config.toml
d_model = 256
n_head = 4
activation = "gelu"
qk_norm = false
bias = "none"
init_std_qkv = 0.0345
init_std_up = 0.0345
lr = 0.00596
warmup_steps = 200
schedule = "cos"
final_lr_fraction = 0.0
seq_len = 512
doc_mask = true
Each number is 200 + 20 x the weight over its row's rms, rounded and kept within 0 to 999. Layers, rows and columns count from 0. The size before them is the row's rms in percent of the matrix's.

# layer 5 attention value, 256x256, rms 0.0793, rows 0-25, columns 0-127
099,187,198,207,177,236,231,193,218,220,206,175,200,203,198,210,182,186,209,197,194,225,213,226,208,210,202,180,179,203,235,195,207,177,185,203,205,190,222,202,244,200,170,174,208,184,235,202,190,187,222,181,193,154,217,154,174,197,175,199,197,200,209,225,207,188,217,178,166,217,191,176,226,226,217,217,206,186,215,202,221,216,220,199,174,155,205,185,232,208,158,182,211,187,192,194,237,226,172,230,177,241,209,184,190,159,225,219,198,188,178,170,207,194,201,194,196,209,183,194,206,216,201,221,226,196,212,186,208
105,209,199,210,198,220,206,173,233,206,218,184,196,204,189,160,177,197,201,187,243,187,217,228,244,160,200,203,236,201,219,187,180,191,210,173,182,204,181,194,187,209,209,212,189,218,201,173,220,206,208,200,177,201,183,199,204,190,200,213,218,204,238,209,190,184,231,185,192,153,217,190,224,184,209,209,241,231,213,172,216,183,204,194,183,228,226,188,197,187,218,183,187,190,238,188,201,206,184,180,208,195,193,186,184,173,210,195,190,207,165,213,167,226,180,167,213,241,208,211,176,184,154,215,156,169,242,202,223
107,184,203,178,197,183,183,184,202,225,230,153,214,215,155,169,210,193,180,202,212,177,204,230,198,175,249,168,194,210,225,198,209,214,208,208,215,240,178,198,230,179,192,178,183,223,184,196,184,170,138,212,156,192,162,217,196,197,169,194,204,229,217,186,216,207,195,244,198,189,205,176,195,208,183,200,204,213,196,199,234,215,234,193,185,153,242,175,169,181,187,201,191,205,191,182,200,231,197,190,217,204,202,195,207,209,219,188,225,192,229,203,210,170,215,224,201,184,203,195,200,185,220,185,214,209,192,211,188
108,187,200,210,204,206,208,204,206,201,204,219,182,136,202,193,181,196,229,215,184,205,181,199,182,180,224,206,214,210,201,205,251,165,216,204,190,200,218,204,192,200,195,199,198,236,197,222,190,212,189,214,183,194,213,206,174,196,205,225,212,187,178,182,208,200,203,206,179,214,205,193,227,189,230,215,185,217,227,185,202,217,196,183,176,179,172,201,238,181,200,224,235,199,191,180,208,204,213,189,189,178,205,208,210,213,224,202,178,215,173,186,180,195,194,202,177,204,213,226,211,204,180,214,168,213,161,199,199
103,200,184,218,212,225,189,185,224,209,184,190,165,202,196,191,194,202,169,240,230,183,186,222,224,187,194,200,228,185,184,201,208,222,198,162,222,218,202,189,175,215,208,196,203,217,214,190,203,162,238,173,201,205,229,207,208,217,236,176,237,233,218,242,190,214,206,184,232,170,211,183,195,221,240,224,193,166,190,172,199,202,246,193,205,181,205,215,185,182,170,185,189,232,192,208,177,201,194,195,188,211,192,202,197,180,185,193,206,194,171,161,182,173,227,229,231,206,187,194,262,206,219,196,184,198,171,209,178
106,173,207,195,208,240,217,166,180,209,186,199,224,173,200,244,215,224,190,209,200,217,180,178,154,195,163,202,244,214,197,240,217,214,197,246,194,175,213,206,176,209,185,169,215,209,164,219,216,229,229,196,181,198,211,192,206,219,198,203,182,185,214,223,176,211,201,194,202,192,195,209,214,210,185,185,163,217,201,179,190,171,187,209,180,215,221,227,211,210,198,193,193,210,208,234,202,184,162,218,237,194,208,186,199,181,211,251,182,196,226,170,214,228,192,173,197,224,203,181,217,206,183,184,188,204,221,191,164
110,226,209,181,243,231,199,163,206,210,208,170,205,160,185,205,211,219,198,175,190,221,157,176,180,198,203,182,172,251,180,188,205,226,191,250,182,196,201,194,181,221,197,225,180,189,235,190,222,190,193,184,211,205,218,207,200,176,199,176,192,192,193,148,205,190,190,215,195,188,189,186,196,198,164,155,216,180,191,220,199,191,193,196,228,197,153,206,195,208,178,174,179,174,221,207,232,215,204,229,175,211,188,206,205,221,237,183,200,200,196,221,182,225,185,189,224,224,184,216,219,220,189,223,196,223,201,201,194
092,186,203,204,155,197,198,217,228,202,228,198,183,176,207,204,208,176,198,194,192,219,189,209,201,186,181,222,233,194,184,201,178,190,229,201,204,197,197,191,193,224,155,208,193,220,201,164,188,236,192,205,219,206,201,222,148,210,202,238,173,213,233,178,210,215,180,215,176,207,208,203,192,211,221,215,177,181,207,208,185,225,189,196,206,210,211,188,196,224,215,207,170,214,177,195,229,182,235,211,223,206,201,193,200,176,196,197,220,202,207,143,193,173,252,201,210,232,185,233,182,202,187,157,179,184,210,212,208
101,234,180,206,215,248,198,164,182,210,188,231,196,230,212,165,229,260,216,209,194,197,206,203,189,154,178,240,192,181,175,203,179,203,212,176,194,217,212,193,237,164,203,185,182,193,211,208,195,220,229,172,170,173,220,211,192,192,171,218,194,196,201,189,204,204,166,198,181,194,200,208,171,208,216,203,180,189,208,219,221,187,191,222,233,203,204,235,153,230,214,210,230,205,191,203,240,178,180,222,182,180,224,207,202,191,219,217,200,190,183,193,212,183,228,188,223,202,185,212,195,210,227,179,194,203,222,211,187
089,208,186,190,210,221,228,190,191,182,183,200,166,194,207,210,199,210,229,169,205,200,236,239,219,239,176,190,200,202,169,205,195,207,196,216,209,203,179,146,228,203,151,200,180,172,184,244,179,221,186,205,218,199,223,182,228,187,183,219,237,195,219,195,183,204,198,218,175,185,183,219,168,171,176,207,193,190,206,164,213,211,208,185,223,199,202,175,231,167,201,176,202,221,194,239,210,188,220,179,215,200,237,178,195,218,202,207,196,216,213,212,227,164,215,233,175,204,221,197,177,210,189,201,181,228,221,187,179
095,205,178,227,203,211,172,222,203,174,218,248,217,184,180,195,231,202,170,191,205,205,212,194,172,216,190,207,181,198,198,191,176,212,163,207,187,191,239,206,159,203,221,198,187,183,164,237,177,212,199,208,188,228,166,161,189,164,252,194,182,232,186,166,200,246,232,225,169,207,206,209,214,189,237,194,201,196,195,189,201,213,215,187,196,210,182,205,191,195,215,192,199,200,203,222,196,192,208,191,210,215,225,222,206,200,216,179,218,190,198,181,202,209,191,217,191,184,188,152,193,206,188,214,246,159,182,174,200
103,194,204,230,214,178,210,200,212,209,193,162,214,224,172,221,217,204,202,212,193,212,209,229,158,220,195,205,222,189,181,238,170,190,202,219,212,160,220,190,184,206,220,189,205,205,203,179,192,201,183,206,192,226,201,184,152,228,221,194,177,208,184,209,193,191,214,218,171,168,204,182,208,197,189,163,191,209,175,213,249,210,194,212,164,229,180,235,206,217,216,186,200,213,220,212,197,140,188,226,189,208,189,211,178,189,194,189,226,180,191,212,186,187,216,197,181,233,180,195,210,200,196,196,170,189,217,197,242
110,184,244,200,163,190,236,201,206,250,191,187,189,192,203,146,202,205,201,235,213,202,165,174,188,209,183,230,237,197,209,223,186,174,204,232,241,206,180,191,188,204,189,218,215,232,211,186,229,216,200,221,174,162,197,186,158,200,200,163,208,208,205,220,223,231,181,213,228,203,213,175,217,175,223,192,239,203,186,181,215,210,176,203,179,224,215,208,202,183,191,215,203,210,188,202,217,211,203,203,184,205,194,212,196,191,197,204,221,188,212,182,205,206,226,190,212,223,220,213,186,179,158,192,218,195,178,195,223
106,190,179,193,215,154,190,174,206,228,191,199,184,193,205,185,210,194,220,193,209,193,182,202,181,142,199,181,209,165,177,162,189,163,198,223,184,183,203,200,214,199,196,193,196,187,192,162,218,230,199,255,226,183,199,186,180,211,201,210,196,191,274,198,200,214,215,181,199,172,215,220,159,229,177,182,213,221,194,180,184,206,207,214,207,225,188,183,205,170,188,239,213,197,188,170,212,182,198,186,202,232,187,225,196,205,208,204,186,223,192,224,200,184,214,181,214,217,246,169,187,190,241,244,201,233,209,246,230
100,189,208,213,161,190,215,200,226,221,175,203,178,194,201,202,186,230,213,216,162,210,208,186,208,172,211,210,198,209,169,156,192,214,209,190,178,205,202,241,172,209,193,214,167,191,206,185,224,220,210,219,210,217,200,193,172,187,208,211,180,162,216,204,173,201,199,244,209,195,203,170,202,178,217,186,197,172,174,214,215,174,229,198,217,192,206,183,220,226,232,230,199,211,211,227,207,201,188,175,201,174,176,205,195,193,234,210,221,223,214,177,188,191,206,216,182,164,195,183,170,212,199,220,219,197,181,196,214
102,159,210,208,206,207,197,194,190,232,203,171,191,184,164,191,213,207,172,166,217,170,213,238,174,192,177,214,202,196,182,185,182,218,185,227,190,207,171,169,197,242,194,196,207,212,227,222,201,205,229,220,206,210,212,249,230,202,229,253,166,198,222,200,194,214,229,193,176,202,163,207,193,195,181,169,199,157,194,190,179,175,143,189,218,181,187,233,208,171,181,209,205,188,199,225,188,179,219,171,203,180,240,188,184,180,190,232,195,233,194,149,234,254,214,217,211,199,216,199,201,209,188,207,185,169,189,199,175
101,172,213,205,199,206,187,173,202,203,154,195,191,165,197,194,210,180,196,196,206,210,216,175,167,171,214,253,233,209,185,201,176,201,205,182,176,162,160,201,169,185,210,205,246,211,221,191,207,211,216,225,196,172,215,193,187,211,213,205,223,172,212,201,199,226,220,226,168,209,191,171,189,181,234,225,202,176,151,194,222,190,181,205,190,194,207,188,167,204,217,220,141,176,200,214,210,222,186,203,235,211,175,200,252,179,193,195,201,203,211,179,231,190,183,197,205,192,205,209,202,223,202,196,189,207,203,183,176
096,215,226,205,171,184,159,219,183,213,202,179,201,213,187,211,215,212,186,206,191,195,157,212,198,200,176,182,188,233,218,195,233,232,198,202,219,218,201,202,242,205,226,203,195,191,202,205,183,196,200,219,217,217,207,192,200,231,217,167,201,185,181,243,184,181,199,207,161,176,183,183,226,202,177,220,190,196,192,237,239,224,207,178,202,221,183,180,191,232,201,192,183,197,189,213,235,232,224,192,202,197,217,212,214,183,208,177,199,195,189,199,221,207,203,226,176,155,207,198,187,178,230,197,232,185,236,206,197
097,237,203,231,194,198,168,238,203,184,220,222,198,189,211,171,195,215,190,194,197,180,184,240,162,207,225,209,204,222,247,204,221,207,193,191,246,170,213,204,198,222,236,187,219,206,207,224,211,173,202,198,223,191,200,178,214,212,190,197,225,201,187,171,194,208,206,215,186,183,188,216,189,168,210,187,186,221,209,182,183,217,207,207,183,198,225,215,202,206,186,196,196,204,187,198,190,191,200,190,189,220,186,192,202,185,205,216,175,167,231,150,189,202,196,201,165,183,213,176,194,201,186,180,167,173,221,271,240
101,218,220,197,190,159,215,229,207,227,203,210,203,197,196,186,200,194,212,187,201,201,217,212,221,197,181,203,216,174,197,189,163,171,191,166,198,215,213,216,231,173,194,241,232,172,184,210,185,173,199,205,169,148,206,203,204,222,185,197,175,205,194,150,205,197,203,195,193,188,201,203,175,162,155,206,197,207,168,184,233,227,207,208,177,215,171,236,185,214,149,209,205,222,224,207,216,211,176,221,177,197,225,221,198,181,188,210,183,218,185,228,204,206,189,235,199,217,208,230,204,209,181,192,196,219,187,191,194
100,220,199,219,189,224,182,193,224,176,184,215,180,181,212,203,210,197,208,183,200,205,163,194,216,175,225,209,204,205,195,180,185,226,214,177,174,195,183,188,194,216,222,211,208,200,166,172,224,211,208,172,190,227,186,189,181,212,206,221,212,156,235,210,211,206,198,165,240,173,208,177,185,205,213,193,195,222,199,185,214,213,183,200,206,223,223,209,217,215,214,196,215,239,215,198,206,173,151,180,197,185,215,232,238,172,198,200,179,184,186,195,182,192,171,227,258,228,200,178,194,159,178,187,159,205,207,174,210
102,171,172,216,172,255,196,162,220,176,219,198,207,238,156,230,181,192,221,225,202,164,230,202,195,201,182,183,197,198,166,200,205,218,209,226,201,167,225,194,177,218,177,205,215,232,186,190,198,211,205,197,210,145,180,205,202,212,186,200,183,187,220,208,193,183,204,223,219,209,169,204,193,188,191,194,226,197,211,226,191,206,189,221,225,208,218,227,214,189,232,185,200,211,192,169,197,225,184,232,206,179,218,186,226,202,181,182,206,205,195,227,204,211,164,232,191,198,228,197,196,187,173,208,190,210,214,203,165
102,180,230,195,231,192,190,240,184,202,207,218,181,196,197,181,218,181,216,215,215,162,218,177,157,189,178,182,222,186,187,206,234,198,238,196,186,194,200,184,144,183,224,227,193,206,177,176,208,178,220,191,186,205,171,176,177,183,175,189,175,241,186,188,170,203,187,216,235,157,199,210,202,225,175,176,224,191,220,208,152,196,190,186,229,212,219,214,201,189,204,199,207,197,182,222,201,220,206,192,212,172,189,193,176,180,200,195,220,208,209,177,189,201,191,203,231,209,210,219,236,202,192,216,209,208,172,185,183
099,213,181,187,234,183,204,216,206,227,201,235,185,206,212,196,163,191,190,198,198,196,191,210,160,188,232,224,212,180,182,170,138,191,205,182,210,198,181,224,211,222,194,175,214,205,226,214,192,196,190,223,237,188,189,176,198,196,205,204,204,194,220,190,179,191,166,183,193,213,226,239,200,240,199,175,227,198,189,213,174,213,200,230,187,229,186,191,204,190,190,155,192,168,187,188,205,200,253,194,214,212,190,198,207,222,197,187,204,161,189,175,206,210,215,186,205,211,214,234,226,189,154,257,199,203,198,189,216
099,211,197,176,200,237,184,184,206,212,172,188,158,174,205,222,201,228,192,196,177,198,202,192,220,179,189,217,186,215,192,176,261,184,218,226,161,228,232,162,201,193,209,241,203,180,200,200,201,223,194,210,209,190,215,162,199,174,191,155,205,191,214,202,194,184,192,175,201,206,191,200,230,201,211,167,199,200,190,211,198,207,259,186,198,218,194,229,179,227,179,235,188,213,174,207,235,235,209,223,207,227,220,198,222,201,195,239,222,254,192,240,166,166,193,172,252,195,141,202,187,198,182,152,197,177,208,161,198
098,182,191,181,191,189,206,184,210,193,189,200,184,240,201,200,178,204,209,168,193,189,211,166,221,197,207,221,191,182,207,203,175,212,219,193,195,213,228,219,191,214,188,169,211,210,219,175,181,167,209,197,189,216,210,166,186,214,228,185,212,227,233,221,203,243,216,190,214,255,189,209,209,215,187,211,184,136,187,221,196,191,160,199,170,193,224,176,185,189,200,206,208,206,211,224,185,213,206,205,222,214,177,201,175,172,224,213,243,207,176,191,179,214,193,211,167,181,219,177,185,181,197,212,170,199,235,236,200